Each number is 500 + 50 x the weight over its row's rms, rounded and kept within 0 to 999. Layers, rows and columns count from 0. Numbers have three digits each. The size before them is the row's rms in percent of the matrix's.

# up: layer 6 MLP up, 512x128, rms 0.134, rows 335-387, columns 0-127
# down: layer 6 MLP down (transposed), 512x128, rms 0.0842, rows 335-386, columns 0-127
up335 102:473615483385485526525529475495500476469570524475475493441560450594516504547411577517458520476505460434480543460442505517525447546497490519556456484519542462504591492580444417488539518547487407484430481564505516591442539543553561542488453515550463535579430469522566533547482557480422512511545467481495504609505445520536550515461439483409601477475460353451424552439488389542476489564534
down335 105:495532529488611519521453392490482551583499474420494535549530510454467511493495530487422456594555524533609539455481430513478485519522516532508555547544470468452525526544419514495472488440484484474488506480520483580442526562476536458433512510538524395502568486475387586377502452565522447538554582455443491355507587483462565618524511547491455513411569518522580580517454527474529453496467
up336 100:603465487512435473556503552524454491470481514518502474466498437493531496510426455432542555468405504502479452534444498500539460497553604509446460515530500449518572590557426440511532603568456509537491488473490569379512523608592615472498497525476545500499422523489513524457457373480391524516529515535542525540591489453549538502383506548463443456502493575520606468468613518434513527501478
down336 111:405512536455485510505536545516560467463518582539588487502469501436550528510454455614576599446582470443575507500433419546548481464470420519524399471484500474443529531455531573532540437571496453547465624545522423403506534579483487532429493425478556546551451484538435491496519413440536501469460472556457490454543501550468405480558519458499531560471505465474558567581441520573547563456514
up337 099:553514483516406401462477554516591509394476553484455490524482543556474398513396506560467415493409476478518459598481545535457515541495467579547529457459481414500607566450578514532601560456550536521396543501474546392537489524550569510565489462553517524542443502463462445475499510483463602479481553429478495545551508459497575484466510584478506561534537488395477465535492559436513544536488
down337 098:405578425485526550445597504522478410397477557531540410438554531417519508513526563515484604510471565426484453535397551493487442580571492412511524460475503453494462595499481534547495536493530444444536438531564418499487564463443449547418542479509566514489477483520467481468487472561513494618472505577448560552399469445531495577555527496530509498491386491459517500452565528480537432482448
up338 097:649501451480504530492519501593525477532495467604500500515609422458533519542491530516503633487507482485437487478466550493563534524470457552531443489523471542525557438482447469506568533524391513478595445516439478523418504456562497597555503480499465519472497562590518510540511506417541528462478486519490667436564502468514581501492609600555489579514458430435492489540535454482484536561545
down338 096:536485462429511567456529458501560496506469534408449548476581603453491558343536486458400558538502513595460609477471484424504526554445523473432535523514488501462465431460557479494456540447438488495526376455421535569445443514518458510499436546494482516508547517536585476557469572470561486550499468544553430520457483450598460466430467534520533550501417556440438422484520490518492451414543
up339 102:592495425519589535460442430588534526494544501510475491458468566509532498525509442497481437500452452431466446442453544555502482549543516507423419439575554548498538515496483467525547552468433440593481489446430596475429533488547612540505511540510499510511536528522432410563490543508551469477575506572636564429460500459524564527478500637495463445556483563441441485482590488592465542500471
down339 108:352567574454419493526511484467406474512488449535510480489482498471465577544603505547570447521568409518518408491484466563531525534553568480550501509473488570551502596522578539521525569531573526533440495542483575462498503576407483494522479442503470481483513515479460515565459571535437552529476578480478485577597527467534443436487444527465430491575554418537425440489402590432488471482552
up340 105:485493515499470495459531577524523398455525585544476410478531496482520496519509456468458463398487423503514486564404512551482496568479482517507438554563501446565597469450546521428543616524502495479534437384471594455457533481570490494566434510534583499513582514463608456530423500482540553522553488448466458532529464475539512480451581493443540549401458461488551569472425483518446559607599
down340 115:480438546529556552476542494451490538505558474518466605511455623561543345593489586569497442501513563530476452440449507456562519460502541534505445446449441557507568553577508526476441497477459525594416552499521542544453498503486554596508547524432497498499465481510476554490554424399464570502442516502508451632485513503471482395526541594558478409505471515543492501507417530434478510530525
up341 098:507524507427470463530517479572465537444468554481512603479506397516453562510434421509552524544473521430525522489535467485476529531553504575502442514432505499569528518552494556509584540555575501509439509441534457487364480461548574510447468511538572527457481500573465430469557497364542475546549527446575461527524413389459578482433521513452491521525489351555468583475509429512427423506507
down341 093:535561481575486428427478528508522450506420516505504405521514538371447517417499466502511488544456589439519405557600521503531500503547532429524503538526519480455372443455475514477542432542612398510538538578515497499473482509511462473458560495540419500507467556540464609526516371505531570525540434487488476432423504542466512440590465484548498529477505486407481566506385473455482480451459
up342 096:431472534511509455484510473561530465499437577537486404469502452536504466562469476426496436462472474556566586528497517550474493442558526517437350514389509510551473464519526451472445550551469577484435507526497435382441547467558561524514479576470488578532489553576497495443456518510586509509545460484590536519534384425579530492469503551517486493456397494573512558555519521560430474464620
down342 092:463476510615511452452504522483525513473417571527465520494542459528439556512497453504525507539525545482458467492486439475436556461583529482436426468525565497522502404510446483483466453457472432468567442530515529488486648442363483545443514508519543448414470507456474451497602473426529489509556481554470448398464622458432448524566535530457550504511455574473494570568433473493483424571387
up343 098:505539481525525585467476511491463447485505457584395524476546589536529427564505428488444521514465521558443461441482579481463560512508463574523476411594540414531465482519513539449559535515504497522487493478496551455416546562515625525453477532586593586538447474471536483505425518453379478492519505610568486554497421522526523634440493491424484494513493548455416449582530459442561493524486
down343 099:565550554451462519545419569432519571508450406484531586442444479403462419548518516445529492427469506477563516532539476482539564480458493590499557425561467539504410508503530436433509476520415473458537514467514438515402471500473477458488509534479470456435479481488494480519490445610571449509563477441390452384469571544497427440444432480498420524487482496465515494461379515485482407586470
up344 102:580403450531569515471427455602496524473510581568467472447510463561454516528464436548662551452496517502573424493594513452486578555490548449445568477519530428498530500512549529515470455462506532445498486475486566485544491499581518558542529507490467501544435462470524538493444482538571420529434542414484524501456510482525488569394494448539530463485505538527567570422416485417457452648527
down344 108:553536538461528462596480536392505593562436538465488478430524452452399512402525524522456538549483555450517560470537463485459558524533516428404498459526504593401493382508482446568526479495449520459465585519447526516493454523405427500527559431461529512437492612458449443490534524545508465501517578523577542415543474468521497529523567536459414468476555547465516489633544547525535481551494
up345 096:482444447508461537529467522592486487457532538547531496439618395512569502558482515517471499393495612602417541448500531439522485536542501522489401513520533541483594478505451440448583589542581558485567480513607501528440481438563563503505481453573495524570503514437532463525537515529597495565521540419543496490519429519530470541474509561494476532577415514497574545513521490582499421597528
down345 094:527530425506548458522560545546530463498585569446539437541413579501593506479492527479509486458574487543552560531514557575534431550485369433488382536448564451559503502462395474536604498595498501540445548442457509542395482453495532514428498461552505467509467546461386523498547458484480487470520415538417500454543543546445475534454489510448516461502535513558436497510478418493521566388539
up346 106:542532465368448523482558407515489444439512494549450568507513462539492486580562547429529613487530455530530561490490512545467503518522456571439531496482466486538504479453536471530521542391471450476549446524546480511483556575515536472484494589506439507400493429452471503545474525508513558499431464574517502555595501480592537618452632469451449620511476441544465537455533521467492474461640
down346 113:468510478551502573489631523486465604577522555540480523458518461533511538590402498463421497489400544538489538531422484554454456578562479493453486580513504474502518472480491479501494487415475534426457407471495508484535442459502522437461402448516506500520517475503488399567482527470531517504566580461533475605471528509514513503353493584501465566541453635501549585426469521434586519479452
up347 085:464533500516453463556415488529421448502472550505330554504553481467450485439544502449428515566433566516527525465534505419425541517493512513489540518600505490437551480430449484466515507586544492514449517505469638509526573496627566525582455590534454443498519508522494591480477494474571505486515447529479510393468553581442436525484478517495491603511526438502536551519461380529554440494521
down347 076:541469489490558546518593496446486543540539483402616568499478447456587501516481571477492537509558470475490554492465521584473456466594515448512443549453538481564379520485579449517438520525458449458506499578503427527456492560508512466488475414472520537539492510526596433488517512507585492510452509458441478661447420393525583487510581471513520427479453447482440509478512624481448568476538
up348 104:460456440519510473502545451498552550482409513532489475442529451549484484517550598517523543489481520464520475460532468513503408466589550529418509511402600596512559487412545441476492597509506542391542553540526559529571533539595524565473543538473576521544551476395514467583481509488583416470561507377596517479467489485529507518425587504542450498549453485489575577558527478572458490524534
down348 105:460514441500486467443507508488564420439468554563591494522480567454534524471458502431514363464450524421544486456508577562527530474461497438531494496444447525519415540448457578415552565606549563457476440521523454487492481469494480504493548445530451567531493477464433514516571564530497601490508528477519404492374463495511402469571493552407444521603490422550433481530542518550481594449492
up349 098:537513529497490528512446430534359478433536540504509465529495492506480436540436574488461551423500474442549470523429562561556479531537452521457557470572441516451625555424596480505539525498401519457460506428446531447485516540561509491464395531480478421456519623482516478529563592511531665461483528466545420531447488457453591507502476522515486532482524497546499537492576442513462476542594
down349 090:483480390562518447524592525581470511521505498486447457411482491518539568541567628567527531485528540478505506452454522500483433481502497425567408556482503575599475514565535456487559491507524496442544436638541518528558530481489471579463492599614485613591474537506536495492466501478513565549433512471472492582453421441541413447459476489447452495464496551494542471441484537530591486446451
up350 095:471561489484523493498389483609469448410493560569453532438475502495494460464527504467472566459566515470470472458440564579579489470486487470596537464594498548454501382537521449481481467530466458516519447522452553531513492527495556645469497625555478435451598483518470520485451474485486532466530463470492590535482575476517494498493534572465535615480549498539515502492503359490456490651491
down350 096:480473452466534585517485553471572496510502389408501549499468516477514351504550512470476509504557438490563541532401411520521526530519608553515515464500442434510513474505565560529516485479557533392600549407496430522494489566429522549503395482452488596508490520548552496469533499514569540478503555533466443479427477484530487472417424333405507480502481525510526506465448537535562542460547
up351 095:537489498475505582525449425488463513498541430503535496496531401421538511495496434488494500438436475483407413546352524498472532573447444572497502429459555504535536454517470518560486587556459491401524503428490562451436461561598520538387469470508523622562487441561492474492498495405496447525482516417514600536578490471550480530533464462460554504534433534569503560602554484530445489460497
down351 092:454585558484514449495509401502578426506544481477577536540498528471491489471572502482352460479396576461532512542444443454458552424508440436547483551494516498506461471596508499501420458513576485512507467577474493499398498444414426536523552396579509471480508484454510519559555470550489519499547396579464527500490500494483482406531485471526502549480499432470594486539579341490448476484537
up352 097:472556500543484479462323481566461479471470543565447522542507488501526547572386478507468554476484544530476429456497519354468427523532520394544508437488481562511536433560460414459485437469480501488505417430539596631452432479496552522476513477599523408488487491525516444514526532484464504572534503541507520544549514557548497485438438565410524543525506409527453491513585540453472544520525
down352 101:561455499496544617568541454477557548514516457497488475542521643535467402476487469461475545484501437536490465523570517549547549451459589517475495540351480494543459491497522444519471487468412557529461527470480525533461603489476508491443455458426471525637438564509492514372530541469530454492431526506493486511351535534421536505579546449472554397495531520512504463523528521413514518551541
up353 112:464656424521529519551435477521490440494536482490518494368543561482474552508528452421520583507458390519452543483459533502430507516540548614489455448486586555543601560501482570492438574520431513489435494520443510560538526520479551578530493517475521482554557517469579572463487454407495508442505572565545438538547430519409587583473489533522526546459469472462471522483577475552443522551491
down353 117:586523498406435515457446542523461531399499504494509534510424485519470434522546503470478551460513507439478452507522519613526456497461497581533442482551499514605435476501492511406479499469478497452487473483593458420490478552380448420449480547517414522521571518517514570440587462553614528533587468516506488526524457536583460409464566545520574441544481635546515465578479477481528526413452
up354 101:570556510478591473521414506549531491469447534540510580590513517523539386559513428532595487408453481504500529486515448568461514562443442405503509457557513436470563404490478472495469383502503454546498433459382549579449506535535457509478479508515561537554533503473478551537486513461555562504536535486521574483488395479436571533458476600493571504487530425447511480450578475515485587614548
down354 101:505489576436489505512497481384458544494497453495511528490576465482395510483557438550378557560488441499517536510391564422409443473521522509511494587559526543532491487490457489502505541438520548450600427495570542416505443476526476516502442454500481455495614485470528553506464467635443479536525513553509424537427450481553411466552466473520435431602503481560527570433476457486540488593450
up355 094:544490496520524548442413474553480425443530502480336512491476561574434506462492506483509527444473513478413535460506597493534566423506463580531554421488542439495463477378472459486429598508395420500475499473603499555463543550602528471469462489553469443524494439540488515497498607403488495561454503477514489525539517534483455585479509475540539489387486525611500501544541465543506496487589
down355 089:502539410571501433510537382490565511552448501573557529581548471361533514469442557433539490523547515455440472464511468433582475501486510463611412499462499528550534499426516522493534460483531498473435473551475547481534464510481427440499484348494437516487464487532466493515572404543541634503494469487410471563422487450533547486538565498538493549563482440549563558502522538452510571578530
up356 100:553477503477483471518530440525461466472471495513460552487528488494609554591462442404418546506464478416424567500423504589486465526471550489411490495538545426514482493464542533419450434523434561590463411462458614434466555493513578535499514452534570489492497420486496522453454405415456567533420472495520495557554411579437518565514602554448528555463481452552425533540507468438522497527499
down356 095:478501558488529557553533544475546481485556486458467478501509458373446497470549520556472462469521619513543545521606405474470505480485505513565541557494500535380456456534596476513482527418480475473406511463463618459380455526619499464461507545462442534540524504424527468483528477523482567491424477435588530531567437606541502461486444473535549444526554491549442479481515557437595546568517
up357 105:495510475480491468638459491529478538442600503571453612383493432536509536554591538487458593491522487566466442537437524568425448556524457573512426541546495508530531502502479443523480557490512519421508519455520507488540485455531461642451548560504475546448480449429594535528502481398537527501518526525538535505554478493480579553468554588498447454587491479464558519393469562575482546524567
down357 108:474552488553540442468494518525476480501557516591604522496526462542478422562426486541525468581528559544567535553444506524525537454451522518534486508531564478449558545554460507519511407512564472492480431410535471516526409538543495516497569531467430501478562515528464430530614498561406460557436453533460485583558500523570471484648540538556409514551488385543617572477508478547465488583486
up358 096:539533500533393479535494491570559478464601531465454494491520495493502508505500541482474532473545357445501482515436481467345512497496470509440475542486566444509549538480423484489531595564549486580361454467516490557485525488547501557521453508408607520531434541544540497502478479475543526586536496515552538494606366549473516543514478495529526522497427454480481502620590556616523474503512
down358 087:518515452528546473449399444562477519475451395601455571521543498408422492477570446552493441500490502436545448538532483466488453482536434574489482523391413448568506439487491540502537399604565449473440454514499489499516484521498510427519448478453511422418511525562490533534580462512499495483584464513379489476456520497422474546534529479485556532420499489543580492499416437471535407494376
up359 091:420560411476516535408489455571430414478517518542512474415510432531424447464480474527427630572490455479535513534483465441434410549382573541445464544474529554627565475478511502480513467563458460471476452522436500491428491508498559484462486504524512577532483476521495589570531483515610493555549469514592484597464567474579531530434497503555410489425492476493507574436507469520529469483475
down359 088:481549468478529476506591537436493513508430486512576528488467487512530458546511538470540485522539514602546532471583544436440383434466503534554582447589543501497460534527570527489561550535524506409516483449427395436592435494512407462479600459561515541548418468439377449544412402468497468539436492507418565513463475489501553537575488503538504557541490462487508439596508443513497551534543
up360 103:487548539544497430460478433535476507493543510552434540444614477457509516479495494476467525508492481440524418451588630468526507589459496517461494488579554481485540430485503430603563518556605500452481484529452612479528513490512518569505454489574593504546501560418469577558496465560536512500507354521552505456552528525611549521483496473468430533600560457549515574562549445528469513488416
down360 096:545457482561484547489555543521570543537493518396579552476517487444509429541483498581545500507586499536501591456479415529416533545404540461496479495444608521488457430592557542356518537402490425547497508467389428585454545468533490546474492477461493552562487374475458513528487513518480551461571534467518456519437615533454451498516496507540395550490526484502467553470485542512452547520519
up361 096:465602467528472477508541500522445454489506600482496515467511444589474360443477530505483524552584506455545537594519598479456525474566445431561499515481644464587548434562467440435420517528475440468540448538524564434530581539583622615482471536498533530461581416446487467475530487440519490515481513461557564551520479435510551518474484548493492499505423515534553539546433518525509505545476
down361 095:539472493405578465423564537453507475462457428465546479495537540534488476513499591427523414486429404446462484517533470510504544494491483482512469424494359524552491496503532531444433490492485535438430443469482456526536473451546490527571503413465404509542500472413511532488391511493465527547388570435455451447450470473485440478594433535579612552464451474490440508516480440430470622494546
up362 106:495520523484416514610495532555527483509464638496461475532518485600535543541563510358506545422501555455512464359465481565452452535551551552529420516464478466553525520518447452507486642499545502536552467521506494413503454478492534611470496433524542491457545448511531486509421356453514470448633503476598456520497457489551499491476578510520524495481496492493473509467517516551429565504484
down362 111:433416567454600474545425515519392454561452428532474572383533524444510568450558539524553448530542558447529561539470528497598511478536407463460528487463515499470484518543450591512485529496434459444569476474519537559552471464521480545531443412490591417535568534432557541541433442455398445480539529609451513455453487449479476509515460557496516495538562423552503576454494466516521506554555
up363 085:584434442521593473470506510531467515504533464498485470460487438476520550493398510550545535400445453443459503448468485530507468502511420535538350580464465438499513501396373496455516530400431474500537489512488521590346519579548533532459507498484513510535506394472454427448542521516480530511551485457488568495544532536482469493485566537506509514591525404506456454461405447536467483611526
down363 070:419531585537466479577529504470474471560465546493546520508457414336515533523549460418451503512461637511575498502537562517468461546483479372483553392568506512490449438590528569459572504541484464487534435550450492473595522410446552459498511445568507466506495587492528494550492416534532502454520491545501453477544512496562531468565448496446481540448532549560524504576565572532498571447547
up364 105:465500463527397488481496479479478482500544453626474490512514522494528433463498475437493522529433432510465523441425549560433431499547552474531454456441594406528533551418509475514450518554464452456532501399412512463488449578488545590473386540567500558526550543473499522424395413506557446460516458525568491523559519465468552510369481543470528490379470512594502478499579498548492531434475
down364 117:537532443469457569594534558451414480541422428492421524517444508389454477523455542489493523474479491423560483419455490524488432453451617484433480533463488481502493469542505559482520437571433448543503535464464574451582521568448540535310392582530590517539465527550526494492553505514482515535510541546523567518461490518459502467555499576489505496520517550544549561548473544627475445483506
up365 092:573482516436530598508436464567488510448501475500493488526453506601528447552512469437506555585474518507590459553511577412476449502542524487476505532369599535572499499529513557576490514535516586437427479552536508603401451497555566512607464487452502540566473469487441435548467477375470460504461494489542504574477466460574540549459472461470459505471509597501539449401529488505554573552541
down365 087:483428463497483478543503534503460458560491497531540506433527479501514478440518546588525584435507563506467381512577457545573449496414500399562463534603492516421457578401554475480565463518586473549499463534541484409572513581548478420490502387519452516489398435473573611446467554521484569450474535518498562485482463560471465511476467417479577541509421522547469516519455540549452472461541
up366 107:494439468437606466604413447570493472476492577464442523487463450534430525509476441436474464437484570492550514477554530424493558420500439455489552554526522480535583511418521368528496451446427467596541419528514506424542429562532620519577458544492519487491591498511527460504460479416565542544516635528483508543512480474430517498467560522468450587529418492533495528465528487478472453520470
down366 110:510462538540398420512576565456509471534397526583525554515549464470408531494547547517497523448561517468492512553473419468473532510434526503473469442512504520465471582523449567406514429519560503533548469593504629522495497500556528547493513474586633398498418539554486407506568530525478478524504465581484445381507497532524397471482445450584536562455498444459455520555504484538505479536435
up367 093:493548454564477524466469475459418489494534458497467468507601472468474370564476417495515450513440468577434450550499608472493485529617453440533596464466576444571556473499496423523537492539520589426549467423483507471570554489548485523526545465499447512545561592455576588568505484464470517457441606527507392511509501535592511528503449461497471404409479563516537552523506521508491551530543
down367 081:549518471475488464522527484528537490453517457461431540397471488477516543380475503383521509428473555433514588391554517482512435485536530504503395505454458551494483505437546533447544543546474483557443545615478496493444551517463533530482519509401478515486448513548509431438436473500567564583557415420515584535521417543426532447444559494531564571492480423589577479433496551400479515480501
up368 096:523481487440468514533339461489453451428523522543452423426382480541519481551501510421486574419508423499387434500481602437487562519506429498565465518499565521566513458503491478536468507486394589442509494600591558458454494517507532574489540525477499500539567477457580514570454491430508502571511500491596488474492506528512484559486432571463534484502496562536562515440515407489475440602499
down368 101:544497409548535528436502461471580502559505448570482566482552442477498557548552484546474459556472469512575567494551483507573531468476484498605514523505584529528357498516598612524523549478536485531496500415457458410625510559492537487537453461540389470474516478436528484593568527524479569545528549536510442580435504428454504518384566441520444463499499554599500518504560458483494539521505
up369 105:452538431497497563493472421556603498370583498551518406483545548576421411521485537469538506492497536489492530494510588563447544572491465433472522595565446513540529503370524499474571526519466511500500520525510474534526540522559559506533497659465414462505459420461475450455437571492623478545494391511478460471477474508500532471470537450491437439409508462489505567488546442503424502506504
down369 112:483538551475490531410492505586596589577442505530589504549514489433466513388457512387559533539583515560474447395460481539415525603506459506509470422511468511393532512531515468539487489509513536469528524520449543527497530506481560568561507683513548550636503464511510545490552491560562468510462566468487471425496507442483545540562543473488537538523507541454531458480487566425547452496484
up370 093:550479382497575449510504530483452434466538474571501495480478465551500474469455549570487539528440377366448472439447496507450335523626464523567464515495558467480531633454450468540506536446567441497513511491552501497395508486485513444542575486463555426561545476449495507536551499526439531535475503404473484432548460588503535546474565570550535543463517473496533533505459526579505453496531
down370 081:419506535551449431507520440415529532502455524593628514456518444428499528474494398398595475461490524529503492454533547508469503524433499479502501423497519429476473420555466460488486471554570448506493356439510582448577456448566598507491518449541477539474435567472505550497455457527490502461469466522464500562446523425463416544579436494450468570413492550515473428562565525526464523426561
up371 099:504549480509440442453487435528425441497592513598475542443498417499553515488493504429443580410519555428542530521498454500413521522428424435487517522526599430568544512521499469487482435445486364465518514569541575504451561579493527461483538489573502485540463504415534555480486472469555464526569531536557497536460463469541458548467515506510441615444546474502507664467595565561506491506479
down371 100:522526476551474511589488580486474573423510533513614418513511551502518529438486413571608476479504469648526538537449470502517401496498454479468487456419617498452523615451443534420554503487491573464500504418538517502476540479518519449559567453436404640524514428493514467569480512515442472462490515508610468507517500604541490522550486478454540554531526495520528465591474454499525524500523
up372 106:431504513475479465450435469556459466442591526544506525499474523503509463526508642461469544483565398426435508492469531564457457507486460549512554497463478497495529519452526576605428505470426510503429489487494552493563517562487537563510417531532602477567563434439490474531438441452587550573473418493518411418534456474459514542450467395553528565480542487482517536565528593441439488478629
down372 115:476525500462487449515451513510456554533537435578475513444492573534418466536576555504459509439482424434491540567486464479537534465568559499475538600433497532518495505477513520455479497539538411368451411594532497461489448586477525554472412455468464393426568453411496567497474444532596564434547544499460487454425544572446424589474511442491530521458451560521532540421498597456520504524515
up373 100:528478494482565550571417463623496519406479490499505438455535433530475478577465494515465496468441561558526419562440518486496497598527426599535412544534478519464437490393440548571540506556460522467527495500492522446421477478524523435435565529561470520484454504479553447485433552448513591507472575508546495493516447525427505509438514506464449568613422528456499453401520518503447534551644
down373 103:494524437577452545563483530492572456506564516489431436469410515561473516464482570509468468461458469513474522480558563503476560523472523462552503474437462465464463479543491458557524573470623401531469558440561547524477559502521461486570592510618500499528459458504541521491657502511513494568446558517636509475571558586426541512589452468473476502501461591490461452636494483504495504441464
up374 110:552419512510454490535433495488462480456500539547454516520538491563524534461535536429548513417449443494492537530445582500538438562506426483526499501499558506531544466544539600467423493599419497531484430494450494574506440463620538473442490497503502470431381555459411517444453426506466588454487617456486512435572424452584556541495567553519491475553439424475540525587421466470495577556519
down374 113:549498504541468478578409547465462460575432534450425440445523566613443471501579516562571438537562541532440588432507423463519479607571589609358558559464508441473419432488443542564492459539486514500603477484470504447494502460565509498509438531468512555384541544482529467501510468529563485517497508499430553520534446437456537562468523510536487485402465486544502514480503500495533468530552
up375 100:463470428477521452562499518475475502449475534522478442536415401564555403521493444490430507523492568501406444574595547521514586520542482526436380525492460562561503520545510411564463633484501469524548453491492518477522470487618512519403489489585491449541544469463507422583548564418491557552446532465535500468514484504454435569533504476507492468459470561563550515528619489466449417517552
down375 102:476510488434562466466558520485507555468418438549540495433527497439573463445572498470517446517516550550497608543427500458555503540489415447480434472508564546457406474448470529460536454528457579499614504522545547506559446492518460408440592505534474536462509528506412488494588398524542594536452446564568503421499492583575567433617572580503494533556465533523534481430498528514516491518550
up376 102:524578449412477539419485476489548463472439438568491502530565493503540536470500477422522628554492507518457532504551545527458524530427522535460468535542530477574549465533455620464489457476510564529381460515465484527557501489510612530529412543541571579521481559469543505418484491471548503534550606488498469531609434496461532582427537486450356494526450542496558566519595437513447494519542
down376 108:451497521447426493473481572444430513545510479552424580450437389560388459473539462434516447562472536547548525509544458533464545486501511580576489483470422409522480507442506478453560507475510434587496465499515462434455452518483558457500499586518464584551583440478569533502513552458558449543533503437510535478388386510537419516468428497452528569535585559515579406568466523482500536477448
up377 106:502510532605497441545476452560578468458477536549489382511567494473533423533485498583520486434527492534464427457565580542568491500405487516551553515487482495568465525526533488488472502529449556529571442517423484519427612547504489493491465535478509435552475523466477539484448455569543477478564497502631408426664510530473571518397539482485420464543483472442472540579518474608466526461529
down377 109:464522503473595444518469367508586445534521525451423525511495449523443546506539419504451522527470471481538541496592529380482463476471420466464492566413526475486547439522450535481506534463539444513551564560614583477554494416524485490478435560449581593441441430510566568525460383523518517546506454494493579467435557530413461534496496462512436522507571575509579452488555481529514429472511
up378 097:491489525531558474486461485523516414441537517461481521435445460482545516496496508450546520478483451505521406435475565630469445549419509571496526481560495542509490465554549548558469575471563426519566475430424547514530472460483647527482418468554494480520552516422455546550437496516410496463569554572591477525647501517467538507411507545398578548493479550533470432550526566476451557445512
down378 100:459546468470465492472455528485526449568468405544485488485420525452547566407464501475533523488599410477502495456526463559538493431447554493374428478461483498538465542493433546439516427519451485477500488518521477440547488433579411545464568509410536408524425470487420423458598519525471516539509461469487531503500519410397452469383472528436408460497474579469590530425519435455509539477549
up379 101:481602438505535453523584412581526483473494478524477497425600412511497494447507361475567557555416500528492514405516560561476439575541490476438498455487490493493467477445464489506552507429480549569585524448508482506566494520551526481516475494448501553482441404462428569514481465448510516537490539482573386487580574505452574549465627439538450478529507466580511547422533555511500578527445
down379 094:398553459615484448553565496438448487582379554536554514468564433438462547485487526468437446454553642591502520489501468459529480574477407476568511512568473564443534503481512483464542506486509537542487492456495498425550463552536558456462491431441492474429518485517492493516578455527420525528490466561441638487490498539512449389547436489512491560455520520513540527405457526520567542586465
up380 099:543474444542515515474371516548478511440546551493489532514546511464510395630463447528522455411451423467475492493532568466484496496553445525559543492473506396486540538511429373500566516448477470476410407449432508448507480468525561547543461476538440499596553608429519434470525500511534528423523484510578449559504412509506466537458453580524570476597512545510541467449571476518456431529443
down380 103:546511439418484527572500443504463511507463396470431448578513548590510444562462451458470548448499533539475558455493443412468526451522620528488585587531466511526486458471516523546422558541505536529549523455471482524540575566430470550455457517529469452499507483478462452385435584510564552550541542460451662519490489487417528496534463423551411472516451393533531535490543442507513439461468
up381 097:617397464501614414426456487508445509487487478511491424456489452612513530527536515549499522395484499482513459479504591408447576516596520548451472567598432454470470575457526464462496519528453533514445508461508453515374595505502467511481468564458516512522562465496520493495417600496506498479476448446557562538505469536566584577437555452515543519516481498583444459465509512509427431565537
down381 086:463568558495533475464521594558487495527411535471572525529476417406520514504516547502545537456420614452490549535558506548471496463466475391557526326517514517437506490581508482443514407562503460500505515552454478479563504437449524488518553346508478515481487570564468525577497345518508560460568463557476478500416531452534528519543485521517467515496531506525519537543514461510479502382548
up382 096:518445470505586537524481476563543386445524465535477410447423437496582488494516498528465535513491445560467489540496526508406450555456497484419509483478454432599553503456489470577624508603522511538527427398485508481538568540481452613519493456506559523593596473454491488531462414456484575558563476497525582448557493464430538470506422496468466599536489489446472505534519573558477577477548
down382 092:534525447397515516477559514511511523455518437459558570527535522429467510470529522433513430518495393449514480399515400566568499530544472508444529496501478565593484403517508546506499456502533518612488464524482480490443520539475444505566396350523497513491528550502399445489547491527440450454515520433529454576551572520546421600384498556443542449451495474541471454454524532442466561429537
up383 101:440496475506504567428512355491517459469608473504461498463507533537445521456513524461541527513453411530405558441422550565495426497493531560549515551522545541524649397484561546545556524457513507458398508550521565425469569559492562526508441527531474473523516398458540473463508495502488444523422462467470600490555491564481475569459556492488508483535499414506412489551543502567418393501492
down383 100:550443529476462458568459501462519522502548552550501549515526528574382506466601479549433413516479481526457420540457525525474359440491484484430617639523533531494467494470496518573494503449508408415438479539477436457500509429395531451560521451537518388507528485453481572478568566522443458417504453534488477424482522557456527458427556567495470540529499556527546542467458469520483489587503
up384 099:510583408466422482476473501578485567523493522527442416466519512462518542516488602423559507496505403463513454465468494622493478511421512410396527484502554484563502519516528546662546498539435519532545497543473485433383573567533505516457587503453432494466514493493500483563422511488478554482543463531518502463560420446525510452495543570538517476430423415516511565575471589493442553543541
down384 095:553605535482496460582499518502447503524364485442521439447467574518497517537591548432502492437533527546521493604411524528429472540530571480523529407492467522399544482563551519366536484500516583469518507516485419553486584507560452496459485408488384488479528541412466444471494484527395507515519486525489482520461499462471450448491570471410556444495564398502489542524498548422446511560508
up385 099:521500458454456520557438519631504445430513497549459364491436465559547518501495511416438468513379503553589517619502517499480581471467491529620424476475571465541523588442442470509509551525539532568511517470488502499564505542591469477597453484503533451529455439493435483482485519523576570591468451464527523390463512473468531522452512521490378514507535418536441472522566468532501490556509
down385 098:578511450520455441514459561477631511484465560441465635514582508483512562489487418610501585481511514481485474422529472586588491426525503600473526409483481482574444454512495481528483460500454466472446459508502528538509493533584578493551505442421569413527529474414528481513588549517500420470506510483507534523440488546510511416558483458537567439450451529549493507430462546385451443442447
up386 101:591522505566530514529490451573494471466423556509557450410509433534581502580541487456470470410463488565536416504465528513477547510507467455532466475498458444483533516533482575421498573515558637492606511524596459485482500489475546492488476498492590453481500598475443385498395526439489592502583541514475481523554468532454572524483495596500531608444467427420505438443510503585454478525488
down386 095:501561420507464546556507455534501483508486600535585468483497462513508533521583548469553556504394545450423485491538527534498408477480459489458525501426523561518411521426478510435529408489465529639463543601538471486451480562460511435492615425472450455434459486484398480524514428466517522490443529564497556503469540515492551465494491433453585522498473582442467423521480409612543537570435
up387 106:418415458540551525536389430533580440427493482509461431405420537472511476504444544386548551413461412515545492500419561454536488562486469517474581465495415533511564571405452473581457499529484531510512482454486533424542431569498470522558471471509549607571509496517419503468418519502510535583461443536500567455473447567559577459444521454508527494454463513470530510478441432547483483547547